Part of a small language model's weights: 3 heads of 64 (1 for keys and values).
Each number is 128 + 32 x the weight over the matrix's rms, rounded and kept within 0 to 255. Layers, rows and columns count from 0.

# layer 7 MLP gate, 448x192, rms 0.229, rows 136-159, columns 0-95
[[154 135 126 110 136 184 159 126 108 159 113 110 123 128 120 170 193 151  71 120 142  82 152 170  93 203 179 105 131  97 113  97 119 193 111 132 106  82 197 140   9 118 121 151 106 134 155 145 137 112 139  78 120  80 122 108 134 131 131  71 110  79 146 201 128  81 189 149 142 162 123 129 107 160 178 127 106 120  92 168  85 129 121 150 125 123 110 121 126 107 183 124 149 138 110 152]
 [138 137 121 193 185 157 130 114 108 139 124  64 113  97 156 152  97  91 111 110 153 137  83  82 119 136 123  44 163 186 142 125 140 119 102 114  97 161  91 158  96 122 136 130  41 168 170 114 107  94  73  93 105 110 148 162 147  90 111 164 100  69 111 109 218 111 193 107 134  82 118 104 131 214 118 131 134 153 125 105 165 156  91 164  98 137 111 129 155 136 138 141 134 125 143 146]
 [179 134 149 124 150 111  96  93 157 151 138 117 170 156 128 119 126 125  96 166 147  76 175  70 115 153  56 146 144 107  93 155 125  91 111 126 119 138  88 150 121 152 121 134 109 152 139 121 142  90 108  71 116 132 107 135 122 125 169 128  81  94 172 128 182 159 120 123 174 124 151  93 135 146  56 124  74 100 146  81 127 181 148 134 160 122  95  59 148 132 121 126 161  97 119 166]
 [114 171 140 115  95 164 153  70 142 111 145  86  99  91 105 116 193 100 139  96 102  85 143 111 146 152 141 181 141 141 144 151 155  87  69 146  51 137 139  98  49 108 105  98 128 111 130 140 163  79 108 100  35  72 162 142 184 188 166 167 130 108 160 148 185  98 174 106 147 120 145 128 143 173 156 103  92 148 160 130 135 155  52 123 184 126 127 144 148 138 186  85 148  80  88  86]
 [ 95 157  74 151 168 102 114 161 132 142 106 144 172 210  93  58  94  95 169 211 101 157 152  82 183 129 135 112 142 107 121  63 160 113 102 172 152 141 117 163  76 162 130 120  96  43 163 167 120 143 175 128 187 198  65 156  88 146 142  84 110 147  84 116 146  98 118  90 168 114 168  88 137 115 119 143 177 120 106 139 139  88 157 111 141 143 144 136 152 120 164 234 144 152 159 164]
 [147 125 121 119 190  88 189 160 137 127 174  85 147 130 144  65 167 112 171 155 190 143 108 129 139 125 178 205  90 163  93 164 143 132 139 150 123 113 118 139 183 110 149  90 138 166 161 104 100  95 173 115  92 100  97 100 135 167 103 110  89 128 129 160 147 150 146 149 101  78 121 124 116  66 107 213 170 103 135  81  86 136  89  99 125 149 158  93 125 174 138 105  76 116 126 137]
 [165  99 186 166 154 141  88 126 168 160 130 157 120 126 158 159 123  90  93 115 120  81 182 127  79 123 115  80 116 170 170 170 134 110 130  90 108 140 130  57 113  79  82 148 129  86 183 129  66 154 166 166  85  81 144  75 159 162 119 109 155 140 172 122 110  65 128 139 133 124 103  90 148 116 116 101  71  85 125  96  77 155 152 131 182 179  98 116 132 119 126 129  56 140 186 124]
 [156 154 112 134  92 128  59 173 117  92  74 138 188 130 112 108 124 135 126 126 124 126 164 124 104 137 137 127 131 155 106 121 142 142 150 143 139  90 110 102 121 171 111  93  96  81  96  88  71 140 152 150 104 236  89 162 110 168 113  83 177 167  65  91 169 146 145  91 161 109 120 119 107 147 207 171 173 108 139 145  91 194 113 120 123 130  52 101 110  41 139 147 110 117 125 131]
 [177 129 146 134 134 135 117 135 113 107 114  67 134 218 126 174 104 145 157 152  83 127  87 146 212 107 104 125 192 140 154 131  85 148  52 147 147 113 174 123 172 163 140  82  82 111 107 134 168 123 137 132 169  70  71 150 204 132 117 100 140 202 132 133 113 111 144 131 112 122 125 170 149 196 129 213 122 200 124 144 133  59  69 113 107 162  66 126 155 115 104 155 124 118 154 123]
 [ 99 116 147 122 134  99  95 100 193  85 163 170 160  68  74 134  42 136 153 142 132  85 100 131 128  95  62 109  71 112 153 155 168 113 183 151 170 125 128 173 154  56 137 173 125 133 143 113  36 214 118 172 157 165 149 173 121 140 152 122  82 115 160 159 138 139 126 101 141 160 165 141 141 125  70 120 104 153 157 162 137 151  55  64  79 150  96 120 177 153 148 121 120  84 114 160]
 [153 125 163 109  95  85 169  83 211  79  92 117 122 199 135 105  50  70 121 144 157  92 130 160  77  74 122 151 137 162 207 152  81 121 124 185 120 151 142  90 152 116 122 121 163  91 103  78 122 125 113 113 132 117 139 144 126 103 156 144 106 150 160  90 113 162 141 116 147 113 104 121 135 125 129 115 138  80 118 152 165 114 105 124 133 149 110 112 155 101 158 119 144 155 139 126]
 [137 134 113  98 144 119 136 151 117  78 161 141 166 106 144 118 116 192 115 206 152 114 111 147 160 136 152 142 133 211 129  72 121 158 128  69 131 165 162 158 149 118 101 140  87 116 101 117 145 113 169 163  86 176 184 185 208 128 128 114 122 108 141 156 190  55 186 121 120 110 143 171  27 148 158 193 133 156 124 113 132 107 106 119  86 118 105 118 150 132 117 150  89  83 145 146]
 [106 149 107 106 120 160 119  59 149 117 189 145 107 110 139  93 116  75  85 102 111 110 154  81 127 125 107 104  70 189 205 174 136 161 143 127 152  94 152 152 177  93  95 109 142 112 132 138 147 125 122  96  92 101 137 175  87 163 120 176  89 170 139 145 177 109 157 112 140 162 171 162 103 106 164 118 114  95 124 129 156  94 131  71 137  75 131 139 106 125 185 147 114 134 163 122]
 [ 92 189 107  89 160 145 152 157 118 121 115 162 140 112  70  79 116  91 153 135 124  80 113 104 137  99  99 105  88  61 123 146 144 121 107 203 151 156  91 185 141 163 125 158 182 157 146 155 117 117  65 142 108 132 166 127 162 150 133 104 109 131 147  72 130 126 136 150 106 154 147  78 109  99 126 156  99 142 117 147 117 120 133 117 145 139 156  80 116  94 160 113 120 141  62 170]
 [148 103 190 123  97 139  98 105 116 145 127 107 136 118 142 123 132 156  99 169 138 132 116 147 162  96 116 151 220 149 194 127 110  93 152 140 124 120 149 145 117 147  91 148 112  94 141 117 113 150 142 140 132 103 117 135 151 123 152  59 195 105 106 131 118 128 145 124  65  77 129 120 121 138 159 146 115 100 117 139 160  67 171  82 169  94 100 102  77 176 116 108 155 141  96 139]
 [176 111  95  84 108 123  87 167 112 135 125  83 157 136 173 101 104 153  91 119  84 143 129 149 126  91  75  80 152 153 169 110 158 163 185 122 114  80 101 123 170 128 123  91  96 150  91 102 111 158 130  97 171  99 113 119  98 133 144 101 145 121 152 122 137 148 104 155  59 160 129 150 172 128 107 123 141 118 102 138 131 107 177 136 120 221  95 174  87  89 129 124 178 145 101 139]
 [ 99 101 144 149 121 162  89 127 158 201  90 142 133 148 111 144 120 167 100 124 109 138 139  76 135 135 133 160  86 112 144  55 145 116 130 151 143  92 169 165 139 129  89  99 127 148 137 127 139 121 111 133  96 173  78 164 161 188 155 108 123 185 139 185 115 100 151 129 187 123  79 212  94 115 124 114 121 105  90 148 134  90 134 125 152  40 139 129  84 118 172 131  72 105 118 134]
 [165 182 127 102 186 116  71 139 158 122 164 148 153 143 120 159  91 170 140 113 135  86  69 152 133 176 120 177  96 110  62  71 100  60 137  89  62  75 178 133 120 123 154 131 166  72 122 120 114 124 120 151  94  52 119 160 120 187 161 132 170 147 125 175 153 136 144 151 138 108 110 183 166 169  76 202 123 137 150 130 166  99  61 162  66 121 118 141 150 176 110 110 121 109 112 189]
 [145 133 136 161  86 151 135  64 133 121  95 104  63  56 180 183 112  96 144 141 179 183 134  74  92 104 168 132 179 140  81 145 105 133 109 101 178 147 142 140 114  95  96  90 136 159 122 152 112 131 127 144  94 170 150 146 133 107 132 149 203 123  93  93 175 132 124 177 204 158 158 158 133 173 164  87 132  79 136 109 134 154 120 108 100 164  72 107 179  69 134 138 183  70 127 176]
 [213 129 140  99  86  89 118  71  98  74 145 174 152 109 146  91 126 121 134 127 108 169 101 114  41 137 167  53 180 102 131 115 111 138 191 173 118 188 184 163 125 161  89  76 129 121  17 139 112 109  98  99 129 108  67 197  99 109 118 100  89 119 136 138 128 141 123 180  91 137 200 159 142 165 127  82 158 137  99 144 164 191 107 127 155  85  85 155  86  78 101 110  97 107 101 108]
 [ 98 106 137 102 127 163  65 130  65 116 162 199 177 107 103 122  78 103 165 133 141 159  87 129 136 154 103 171 151  98 106  76 163  93 196 153 157 104 103 140 176 197 163 170 134 107 118 170 116 171 174 106 122 135 173 142  99  76  32 164 132 123 128 152 136 168  75 195 168 138 166 142 167 118 131 152 158 161 134 161  92 137 134 163 142 160 132 116 118 141 124  86 112 112 152 167]
 [127  81  89  97 104  93 117 109 108 142  92 169 143 165 128 186 120  66 120 145 186 127 137 164 172 153 164 148 176  87 114 121  96  96  52 157 113 112 125 196 133 129 154 131 126 139 150 131 115 129 138 102 112 106 117  98 123 120 140 171  60 142 115 141 123 174 105 151 141 123 123 124 144 146 147 122 154  51 137 129 164 122 138 129 151 129  97 174 185  84 150 129 122 104 111 129]
 [129 131  79 126 127 165 106  83 133 131 158 107 156 117 184 135 141 146 158  96 187  62 102 178 132 171 143 139  73 111 106 171 152  57 167 132 168 124 157 152 120 151 150 113 110 137 144 158 195  75 166 180 113  93  77 124 168 151 108 132 109  58  95 134 117 157 193  86 109 131  64 141 174 119 125 160 221 184 133 129  68 129  85 123 153 135 169 115 171  99 174 139  83 144 130  73]
 [109 103 132 107 133 156 100  70 161 147 129  83 110 144 138 110 127 134 134 167  81 143 122 114 125 165  93 126 114 166  95 153 178 128 168  97  86 153 129 119 143 143 133 130 163 141 170  52  53  75 184 146  70 132 114 107  92 132 152 126  87  60 164 140  60 139 167  89 125  83 128 139  94 115  92  82 137 136  62 104 103 131  78 109 138 110  73 175 122 108 135 137 152 119 145 150]]
# layer 7 MLP up, 448x192, rms 0.24, rows 136-159, columns 0-95
[[112  79 191 122  69 141  98 209 141  67 127 218  87 178  78 154 135 144 123 171 137 113 163 117 111 111  96 126 126 101 135  82 170 158  99 173 151 150 150 143 128 111 144 113 195 130 150 136 149 127 124 122 103 121 176 201  74 109 124 126 107 173 111 109  41 101 154 143  69 156 102 129 161 155 126 142  74 110 166 174 101 119 103 159  92 119 130 148  97  95 147 142 168 111 105  94]
 [108 109 126 126 171  91 132 128 135 150 117  58  94 106 156 175  95 163 113  81  85 121 130 164 104 135 149 159 132 110 227 100 195  77  95 132  80 158 197 156 178 174  86 192 141 144 221 145 156 151  95 157  67 119 103 110 123 147 101 165 151 116 135 123 134 176 132 137 130 145 202 126  55  86 147 119 106 194 164 106 128 159 114 147  90  40  78 149  46  92 152 138 137 129  63 125]
 [108 131 142 125 132 153 144 183  95 105 168 177 124 131 121 140 124 156 123 122  78 136  98 140 152 147 142 118  86 146 160  95 157 131 147 122 139  66 123 122 122 146 124 145 145 114 130 118  88 176 158 149 144 126 139 136 143 146 143  67 136 219 111 177 120 101 147 121  55 132 135 140 149 102 151 124 110 176 129 154 100 159 137 124  89 152 167 168  80 119 113 143 191 127 160 134]
 [153 104 162 191 133 101 130 115 105 143 129  87 124 126 160  79 109 139 108 204 132 144 116 150 135 139 120 137 143 168  77 149 111 128 127 112  91 108  39 254 158 125 115 120 140 136 218 132 113 138 146 124 149 174 146 130 209 103 110 115 116 137 125 123 182 185  85 180 160 110 135 125  75  82 106 110  96 142 110  64 145 125 121 208 164 154 180  94  96  93 133  85 145 125  61 119]
 [142 118 170 128 106  96 178 135 151 144  92 151  78  94 133  96 137  65 165 132 138 162 116 121 143 123 149  98 147  86 143 185 108  81  93 114 141 139 161 130 122  76 107 145 158 117 210 189 169 108 105 121 145 121 197 100 153 211 154 107 138  99 133 142 141 124 115 161 112 125 163 118 120 107 180 193 129 131 134 166 124 139 106 143 116 139 151 112 123 124  88  87 141  53 165 159]
 [146 120 125  78 142 158  53  99 153 109 119 109 142 167 151  78  61 158 139 141  77 139  92 112 155 143  76 192 126 106 114  69 111  90 137 127 125 145 166 115 158 135 125 113  67 116 148 130 158  98 129  92 115 120 133 127  67 167  77 102 147 140 122 145  63 102 121 105 128 110 124 102 179 138 152 114 164 152 152 182 152 112 156 111  96  72 103  99 121  94  84 158  97  93 112  97]
 [161 152 105 188 137 158 164 128 110 205 145 144 141 202 149  98  85 109 154  66 137 118 146 101 157 171 126 161 108 108 158 121  69 147  75 135 164  91 111 105  62  98 109 134 165 125 162  98  99 167 126 108 111 153  93 194  83 139  52 173 105 143 163  91 141 241 151 107 128 111 125 171 118 159 152 120 168 159 136 151 130  64 151 168 103 189 140 162 102 106 175 145  75 124 142  69]
 [115  77 104 109  75 101 131  89 105 156 159 145 150 118 130 176 113 140 123 182 149 162 122 184 106  96 234 126 140 105 125 155 106 134 132 113 144  76 150 102 129 105 178 146 122  98  99  90 171 119  75 199 124  47  80  85 134 126 129 115 140 162 149 143  95 151 130 103 154 135 195 115  90 110 110 144 151  68 117 195  83 109 137 172  59  64 162 127 156  96  94 112  93 102  97  68]
 [121 155 139  75 103 178 149 136 135  90 133 181 120 134  61 150  94 121  86 133  92  88 189 153 142 106 130 143 155 152 123 108 132 147 104 148 174 114  76 142  95 127 142 153  88 147 113 116  86 117 163 180 132 178  76  88 114 130  67  99 124  77  85 120 157 149 140 110 154 108  66 141 155 108 178 127 134  96 147 137 130 103  96 111  86 153 121  76 150  85 171 135 157 137 145 132]
 [164 159  97 135 140 151 121 131 139  86 147 137 166 112 173  94  99 178 167 111 176 128 167  85 113  95 124 128 118  88 141 149 106 181 102 105 156 101  98 129 138  75 150 135 140 111  67 127 100 122  83 108 114 114 168 152 123 130 144 128 107 123 156 102 172 127 142 128  73 163 129 129 164 173 127 110 160 132  43 114 159 117 121 100 104 149  95 105 130 128 103 134 105 164 128 106]
 [104 126 135 127 148 141  59 125  78  96 130 122 154 135  78 121  99  85 129 121 166 108 151 134 127 129 194 147 125 117 138 133 156 138 107 143  89 118 158 124 104 147  89 157  75 124 119 125 138 117 178 121  88 109 163 113 130 125 102  80 133  99  88 125 177 137  87 165 222 105 109 103 115 153 135 101 138  72 120 130 145  75 181 171 130 172 157 158 121  93 184 191  54 156 166 100]
 [166 153  44  83 124 133 116 126  30 115  89  82  98 110 181 158 126 152 143 108  62 200 128 128 106  66  90 161 171  87  75 152  90 195 128 161 137  80 146 131  88 121 196 105 132 130 172  89 148  82 116 127 105 180 133  67 141  95  87 105  67 132 156 185  94 155 122 107  79 149 146 103 165 131 139  92 171  69 152 134  87 118 145 106 182 148  88  87  85  62 131  46 110 194 116 159]
 [135 176 147 162 142 101 143 158 171 113 104 111  89  75 126 148 153 175 139 150  87 100 161 140 136  91  45  88 112 120 129 124  94 182 171 182  83  96 206 197 114 160 138 141 141 137  67 136 105  81 138 174 188  67 116 131  38 122 143 161 135 164 108 126 127 232 163 164 152 175 107  79 200  69 116 109 110 163 130 122  76 146 163  82 190 144 150 135 129 166 154 185 149 173 131 114]
 [ 96 142 124 134  78 105  71  98  96 113  94 103 101 198  89 183 132 204 214 169 125 107  93 116  85 147 162 145  85 121 166  66  84 171 126 196 137  88 131 140 163 174 137 171  61 145  83 147 153 167 157 105 136 105 183 125 122 114 104 143 191 153 137 153 109 126 174 126  98 107 115  73 145 139 136   9 164  99 156 188 150  91 113 126 135 105 117 137 106 145 136 145 145 157 104 121]
 [ 86 150  97  69  86  71 136 118 105 155 153 166 152 147 156 160  59 147 101 105 132 117  81  90 213 151  96 135 128 111 114 173  82 132 100 103 197 168 109 187  91 132  66  79 149 104 125 195 158 119 139 137 134  73 125 134 104 150  94 150  94 161  86 128 134  75  95 133 163 121 127 130  77 119 124 181 151  90 108 102 156 113  98 124 132 110 174  60  65 183  99  89 124 186 125 127]
 [142 109  82 109 130  98 150 121 122 152 101 164 154  85  88 129 137 100 153 131 132 176  83 107 135 145  99  96 116 164 121  72 190 104 143  78 143 119 149 122 129 230 156 128 137 133 154 178 153 110  90 133 157 101 143  96  64 170 157  98  92  97 161  98 111  94 111 157 146 109 102 114 109 113  37 126 147 122 102 144  81  80 102 142 112 130 136  97 105 134 150 104 109 117 143 173]
 [121 135 172 143 177 112 128  91 111  23  93  80  78 110 128 133 131 108  81 132 126  90  91 147  86  83 164  96 157  96 145 184 132 173 103  76  93 170 169 167 136  87 158 127 155 146 133 135 145 133  88 131  82  93 112 109 164 134 104 130 158  71 206 107 175 148 150  91 138  65 147 123 120 171 115 154 137  64 154 159 112 161 171 118  88 130  85 105 144 130  66 161 201  98 131  88]
 [103 146  69 167 127 160 181 138 141 147 169  97 174 132 168 117 139  99 145 105 140 121 146 136 117 144 137  84 125  83 112 135 210 107 143  84  44 117 164 133 150 182  90  61 115 176 105 118 110 173 131 211 138  99 107 189 163 195  70 167 154 129 107 187 175 118 174 138 125 157 139 115 187 137  83 173 194 143  76  86 164 123 130  27 153 178 147 119  85 115 102 156 126  86 123 146]
 [125 172 109 120  97 218 127 139 111 123 115 106  76  78 159 171  86  95 137 121 130 128 163 127 114  75 151 148  86  74 149 117 152 169 136  85 133 106 102 123 136 143 141  60 124 107 123 117  85 132 127 116 149 107 131 114 147 197 125 125 104 158 141 116 167 104  89 141  93 118 147 108 103 169 148 120 134 143 120  89 132 119 180 138 137 123 112  91 181 113 113  86 104 149  96 146]
 [ 61 130 219  76 162 140  71 127 133 164 109  85 135 111 117 191 133 142 108 106 148 179 170 125 127 140 106 128  84 100 128  87 134 154 114 104 168  91 102  43 147 142 187  66 139  98 108  83 211 114 104 113 149 114 132  26 151  65 130  77 144 137 151 131 110 103 122 116 160 141 138  86 120 142  95 118  87 178 171 145 117  96 157 162 158 152 107 113 131 115 123  73 120 124  64 116]
 [136 128 174 138 139  97 134 135 129 166 107  72 107 125 144 134 136 118 208  89 152  74 168 109 173 154 155 110 169 162 134 124 177  85 111 126 109 134 149 137  81 100  94  75 138 143 135  87 123 195  60 134 175 126 104 121 121 159 144 123 123 128 122  96  86 164 122 126 133 149 106 131  95  75 152  99 138  95  91 115 117 187 160 139 144 169 160  97 149  54  74 167 126 124 109 135]
 [131 100  78  98 138 162 132 124 111 184 159  68 147 108 155 150 126 113 131 117 145 138 160  55 156 144 147 158 219 144 113 146 144 134 130 114 151 163 102 113 117 119 113 129 143 105 114 134 129  48 105 119  77 105 189  92 172 138 134 189 108 118 135 150 145 170 123 169 102 130 162 188 177 131 135 145 114 142 122 114 140 148 111 106 148  77 143 184 180 135  87 123 141 145 124 115]
 [126  98 195 133  99 114 169 124 129 132  76 188 184 132  93 146  89 106 110 119 173 108 154 100 129  36 162 119 213 123 177 203 139 173 109 148 111 128  96 126 125 123 137 165 136 142 115 114 102  80 175 124 153 101 156 109 134  52  84 143 145  94 125  91  70 170 162 129  94 126 154 153 144 198 180 138 112  90 144 118 142 158 149  96  72  83 119 105 148 129  81  84 100 119 146 156]
 [174 104 136 123  95 213  99 219 141 154 119 129 167 111 121 131  66 126  69 103 147 146  90 143 134  95 151 125 149 223 141 138 103 112 104 175 113 122 114 118 155  75 167 115 122 115 137 164 168 147  52 165 113 113 124  83 106 137 137 146  82 138 118 127 115 194 176 106 128 112  98 133 127 159 113 180  79 111 196 127 130 134  75 100 104 112 110  69  72 127 142 175 111 145  66  68]]
# layer 7 MLP down (transposed), 448x192, rms 0.227, rows 136-159, columns 0-95
[[ 88 155 116 141 158 116 130  61 139 140  27 134  91  92 151 125 128  85 191 144 123 114 126 105 101 126 129 163 143 115 121 119 161 175 115 108 111 104 184 178 157  91 106 118  98 138 146 113 179 139 126 160 157 155  63  98 103 118 172 130 131 147 100 118 148 122 125 144 104 102 133 139 123 141  87 121 139 194 133 201 144 110 121 196  59 153 119 170 153 131 126 137  84 134 139 138]
 [128 143 200 162 201 167 163 188 120 155 129 144 186 156 121 147 141 101 169 148 185 177  54 137 141 110 150  83 157 109 154 137  84 136 123 139 124 109 134  89 144  83 131 132 174 147  60 111 114 108 113 156 128  67 136 235 134 132 158 146  93 109 185 112 143 109 137 150 139 167 138 141 136 155 137 188 130  80 110 120 174 119 120 142 124 134 135 119 136 103 121  91 109 136 142 124]
 [143 115 161 168 144 152 128 129 132 100 124 145 131  84 113 120 126  65 127 147 109 138 178 179 170  84 141 124  80 120 158  52 168  90 155 132 147 142 182 103 110  95 126  83  76 167 114 162 104 171 129 186 145 115  26 104 150 176 113 107 108 181 134 138 151 124 171 159 146  99 137 119 129 106 113  41 131  96  67  85 169 116 111  99 128 166 124 153 118 127 158 160 123 106 119 112]
 [179  82 145 215 168  63 117  95 109 104 105 132 156 158 153  98 148  94 103 106 143 224 158 191 136  91 173 107  99 129 100 158 118 124 137 155  85 122 120  90 144  30 165  79 131 168 133 168  42 140 165 122 123 143 185 133 119 132 100 106 114 158  89 173 127 118 130 150 164 132 114 134 156 124  72 129 128 157 120  87  96 178 129 154  86 185 157 106 123  85  94 158 136 158 122 123]
 [155 154 180 178 138 117 143 177 110  74  77 123 127 107 116 113 163  82 115  59 189 118 141 132 109 165 197 125 103 157 197 186 147 109 153 152 111 148 116 108 157  60 166 150 132 110 167 102  58 127  74 116 137  82 121 100 138 138 154 124 101  88 101 108 111 156  86 168 107 136  89 178 117  76 169 114 153 166 117  83 151 122 111 115 121 124 162 126 104  80 103 157 136 136 116  70]
 [126 101 130 128 123 101 138 160  73 172  91 135 142 146 130 144 164 135 120 146 116  91 142 119  86 136 187 121 150 102  90 108 144 159 114 156  66 179 112 146 141  70 117 115  92 146 145 126  78 154 105 104 136 142 106 182 126 108  76 122 116  89 146  44 158 136 102 148 113 183 163 176 128 115 186 121 182 103 114 168 134 170 128  58 147 166 124 151 113 148 108 172  99 148  99 103]
 [149 145 114 158  78  92 170 132 155  72 115 167 114  85  97 113 125 101 144 193 142 139 131 102 137  95 143  78  78 139 144 134  90 124 148 195 130 140 117  90 116 136 100 111 154 124 128 140  98 151 119 129 184 114  95 168 203 149  99 111 114 119 193 101 151 133 186  72 163 163 110 128 101 139 133 105 139 188 180 126 116 139  79 104 103  83 136 152 119 220 133  77 166 145  84  69]
 [111 141  94 134 149 126 166  91 133 136  95 136 104 117 117 136 166 180 138  87 113 168 166 106  94 106 125 145  83 127 175 157 127 110 107 147 128 145 158 147 103  80  79 102 105 142  67 152 122 101 136 112 122 105 175 141 113 126 133  86 107  95 171 159 138  86 187 126  95 172  88 121 207 133 149  86 105 117  59 176 171 181  94 108 106 137 136  89 146 177 132 145 102 175 123  86]
 [ 96 143 141 166 147 167 131 134  85 157 166 151 123 185 184 153 127  68 130 182 141 145 148 128 149 158 127  77 157  97  97 136 169  71 166 161 147 157 112  66 131 126 142 139 183  95 180 115 101  75 145 141  83  78 128 171 120 157 120 129 147 126  94 100 122 123 153 155  74 128 142 149 105 111 166 102 208 119 172 119 181 101 113 161 141 169 175 122 128 118 137 121  90 120  66 123]
 [ 81 118 105 121 162 124 125  87 131 109 195 133 141 165 113 160  90 120 108 148 180 100 161 155 127 180 140 133 117 109 162 124 106  31 117  90 115 100  71 116 166 162 106 189  81 158 114 155 107 153 118 163 130 107 150 101 130 104 126 164 127 130 119 115 101 116 138  86  86 106 102  61  90 107 183 148 100 121 103  75  98 102  51 107 133  96 109 114 110 184 171 171 119 136 127 144]
 [146  91  69 103 179 138 103  85 176 129 161 135 157 136 139  85 186 142 165 122 158 109 115 140 112  93 139  99  90 167  81  72 103  80  89 166 139 146 114  95  81 127 107 135 136 181 113 155  68  85  91 104 139 116  85  55 129  97 195  88 162 150 105 129 122 129  98 174 115 157 160 182 205 216 147  88 141 105 114  90 130 112 103 107 160 115 116 188 125 138 170 152 140  96 118 120]
 [135 101 183  91 133 147  90 151 111 126 107 111 146 167 106 114 194 185 144 139 147 163  67 124  95 152 150 175 162 108 141 101 152 140 133 174 115 145 115 138 181 161  90  96 104 169 153 128 115 105 101  41 125 148 163  83 125 143 132  92 176 180 110 133 164 102 135  77 166 166 178 162 117  73 120 175 127  92 157 132 132 108 144 108 128 209 113 168  94  99 132 122  52 150 147  90]
 [ 72  57 152 115 139 110 155 123 110 100 186 129 163 127 146 160 123 130  72 126 100 131 114  73  86  85 148  76 130 174 145 131 105 129 127 120 201 229 135 111 172 111 110  98  83 179 126 167 127 138 147 123 110  56 152 125 121  58 132 101 122 122  74 116 170 162 172  43 146 163  95 146 116 168  97 207  82 116 154 130 151  96 110 117 143 156 131 108 181 153  78 117 132 145 146 127]
 [158 176 110 141 179 104 132  89  81 152 119 144 137 168  90  91  71 106 153 137 121 122 143 154 193  95  98 134  93 183 145 124 166 159 126 142 153  66 111 122  99 111  93  94 133 133 104  97 106 174 131 135 109 124 139  86 173 109 150 129 159 173 141 104  84 176 114 151 152 140 162 126 131 158 110 139 118 143  81  93 125  48 157 133 110 163 133  81 146 151 125 162 177 116 113 166]
 [126 128 164  78 132 107 170 165  76 104 142 129 180 128 152 169 114 160  85 144 117 121 137 181 134 160 156  97 154 143  93 147 123 120  94 117 163  51  73 121 158 113  64 130  96  86  90 130 164 152 121 146 112  34 201 109 132  59 190 171 133 133 157 109 170 141 131 135 138 111 183   0  99 112 162 138 175 178 138 106 171 143 134 102 124 152  97  97 127 183  63 115  95 113 105 135]
 [113 118  93 154  94 140 139 132 127 102  98 116 204 166  84  93 120 175 105 102 120 166 103 121 140  83 116 122 196 136  90 164 148 129 149 111 103 108 103 161 186 152 122 184 160 142 151  99  63 123 161  62 165 132 142 151 177 173 132 107 147  80 142 105 122 143 163 130 108 117 141  90 137 131 131 167 130 134 174 129 139 127 112 153  81 225 147 144 120 119 133  84 124 118 145 137]
 [118 124 159 131 157  94  72  76 144 117 106 159  68 138 107 137 173 139  96 120 196  77 101 128 117 149 116 149 129 148 174 134 121 172  64 142 136 120 175  73 103 163 160 134 176 152 142 139 141 120 147 170 115 118 137  94 145 147  89 147 135 108 147 123 181 144 117 160 100  84 139 100 114 191  59 130 173 151 154 136 185 192 142 112 142 118 108 112 161 151 137  58 186 108 120 134]
 [129 125 182 173  83 106 172 127 150 123 175 150 175 152 104 157 123  78  80 176 114 104 188 156 102  70 106 130  97  85  65  79 111 143 172 157 116 163 135 138 139  96 133 123 157 113 175 108 165  96 153  87 191 118  44 153 108 125  63 141 109 135 124 137 110 118 131 172 134 138  85 136 156 100 105 194 115 115 113  79 114 108 124  58 182 114 151 105 136 109 165 123  86 154 119 107]
 [132  90  70 138 158 130 109  62 139  86 121  94 138 128 118  62 154 124 137 144 147 189 117 100 102 139  93 134 135 122  49  85  67 151  83 193 145 148 135 163 146 102 148 128 183 103  69 106 165 111  92  85 143 189 145 148 152 113  88 186 100 112  91 163 101 103 118 152 110 182 144  75 125 104 148  87 117 113 109 153  82 106 115 157 172  94 152 118 144  93 141 144 144 174 131 114]
 [107  68 171 124  77  84 161 124 104 183 123 183 128 154 144 229  78 129 102 137  73 123 128 170  98  91 132 110 142 147 194 140 151 133 140 201 150 109 113 121 110 159 173 185 126 154  96  98 121 124 130 137 129 153 146 131 144 154  82 121 144  80 125 153 122 139 100 142 124 160 131 110 113 163  98 110 190 178 185  93 139 126 148 108 126 185 110  90 131 112 112 170 149 125 105 124]
 [152 127 159 148 147 120 136 108 148 167 139  85 108 110  75 132 143 136 162 149 163 112  73  75  95 138 104 134 121 100 157 150 132 106 177 121 167 124 129  91  88 154 147 110 126  92  91  44 101 139 117 107 132  94 143 119 129 147 141 130  56 110 118  78 143 134 138 103 118 174 136  96  98 110 160 160  62 101 144 129 156 148  92  96 144 109  91 143 166 127 117  94 154 172 115 141]
 [117 116 128 120 147 147 152 125 162 135  55 157 103 144 119 146 156 177 107  97 159  99 112  90 157 161 174 128  63 127  84 107 148 118 196 122 161 138 134 141 104 118 121  94 117  83 102 149 131 149 136 146 160 133 120 124 125 145 164  45  86 142 141 115 132  95 118  99 160 103 119  96 140 142 129 107 128 182 146 143 152 145 135 162 128 148 115 134 164 134  88 107 104 102 126 166]
 [128  92 104 157  97 112  92  58 150 161 121  57 104 126 147 152  90 133 150 132 157 106 157  80 103  91 122 102 125 141 193 112  81 164 169 127 166 131 114  87 145 181 121 131 130 187 141 162  69 119  83 158 143 204 146 130 172 172 118 137  72 154 152 102  89 163 109 148 132 136 100 110 113 121 117 142 178  93 106 139  88 103 124 143 125 139 138 147 137 137 145 109 138 106 116 107]
 [109  99 159 119  73 150 177 197 148 101 198 146 143 131 159 109  92  89 113  49 118 128 123 132 130 124 165  99 140 127 124  96 151 149 100 161 153 138 168  86 134 101 146 121 156 106 124 108 141 159 212 162  44  90 187 116 137 138 147 108 127 164 186  70 134 149 122 139 178 210 100  70 122 121 117 162 106 112 125 145  89  86 114 173 119 177 181  29 134 120 114 126  93  95 136 126]]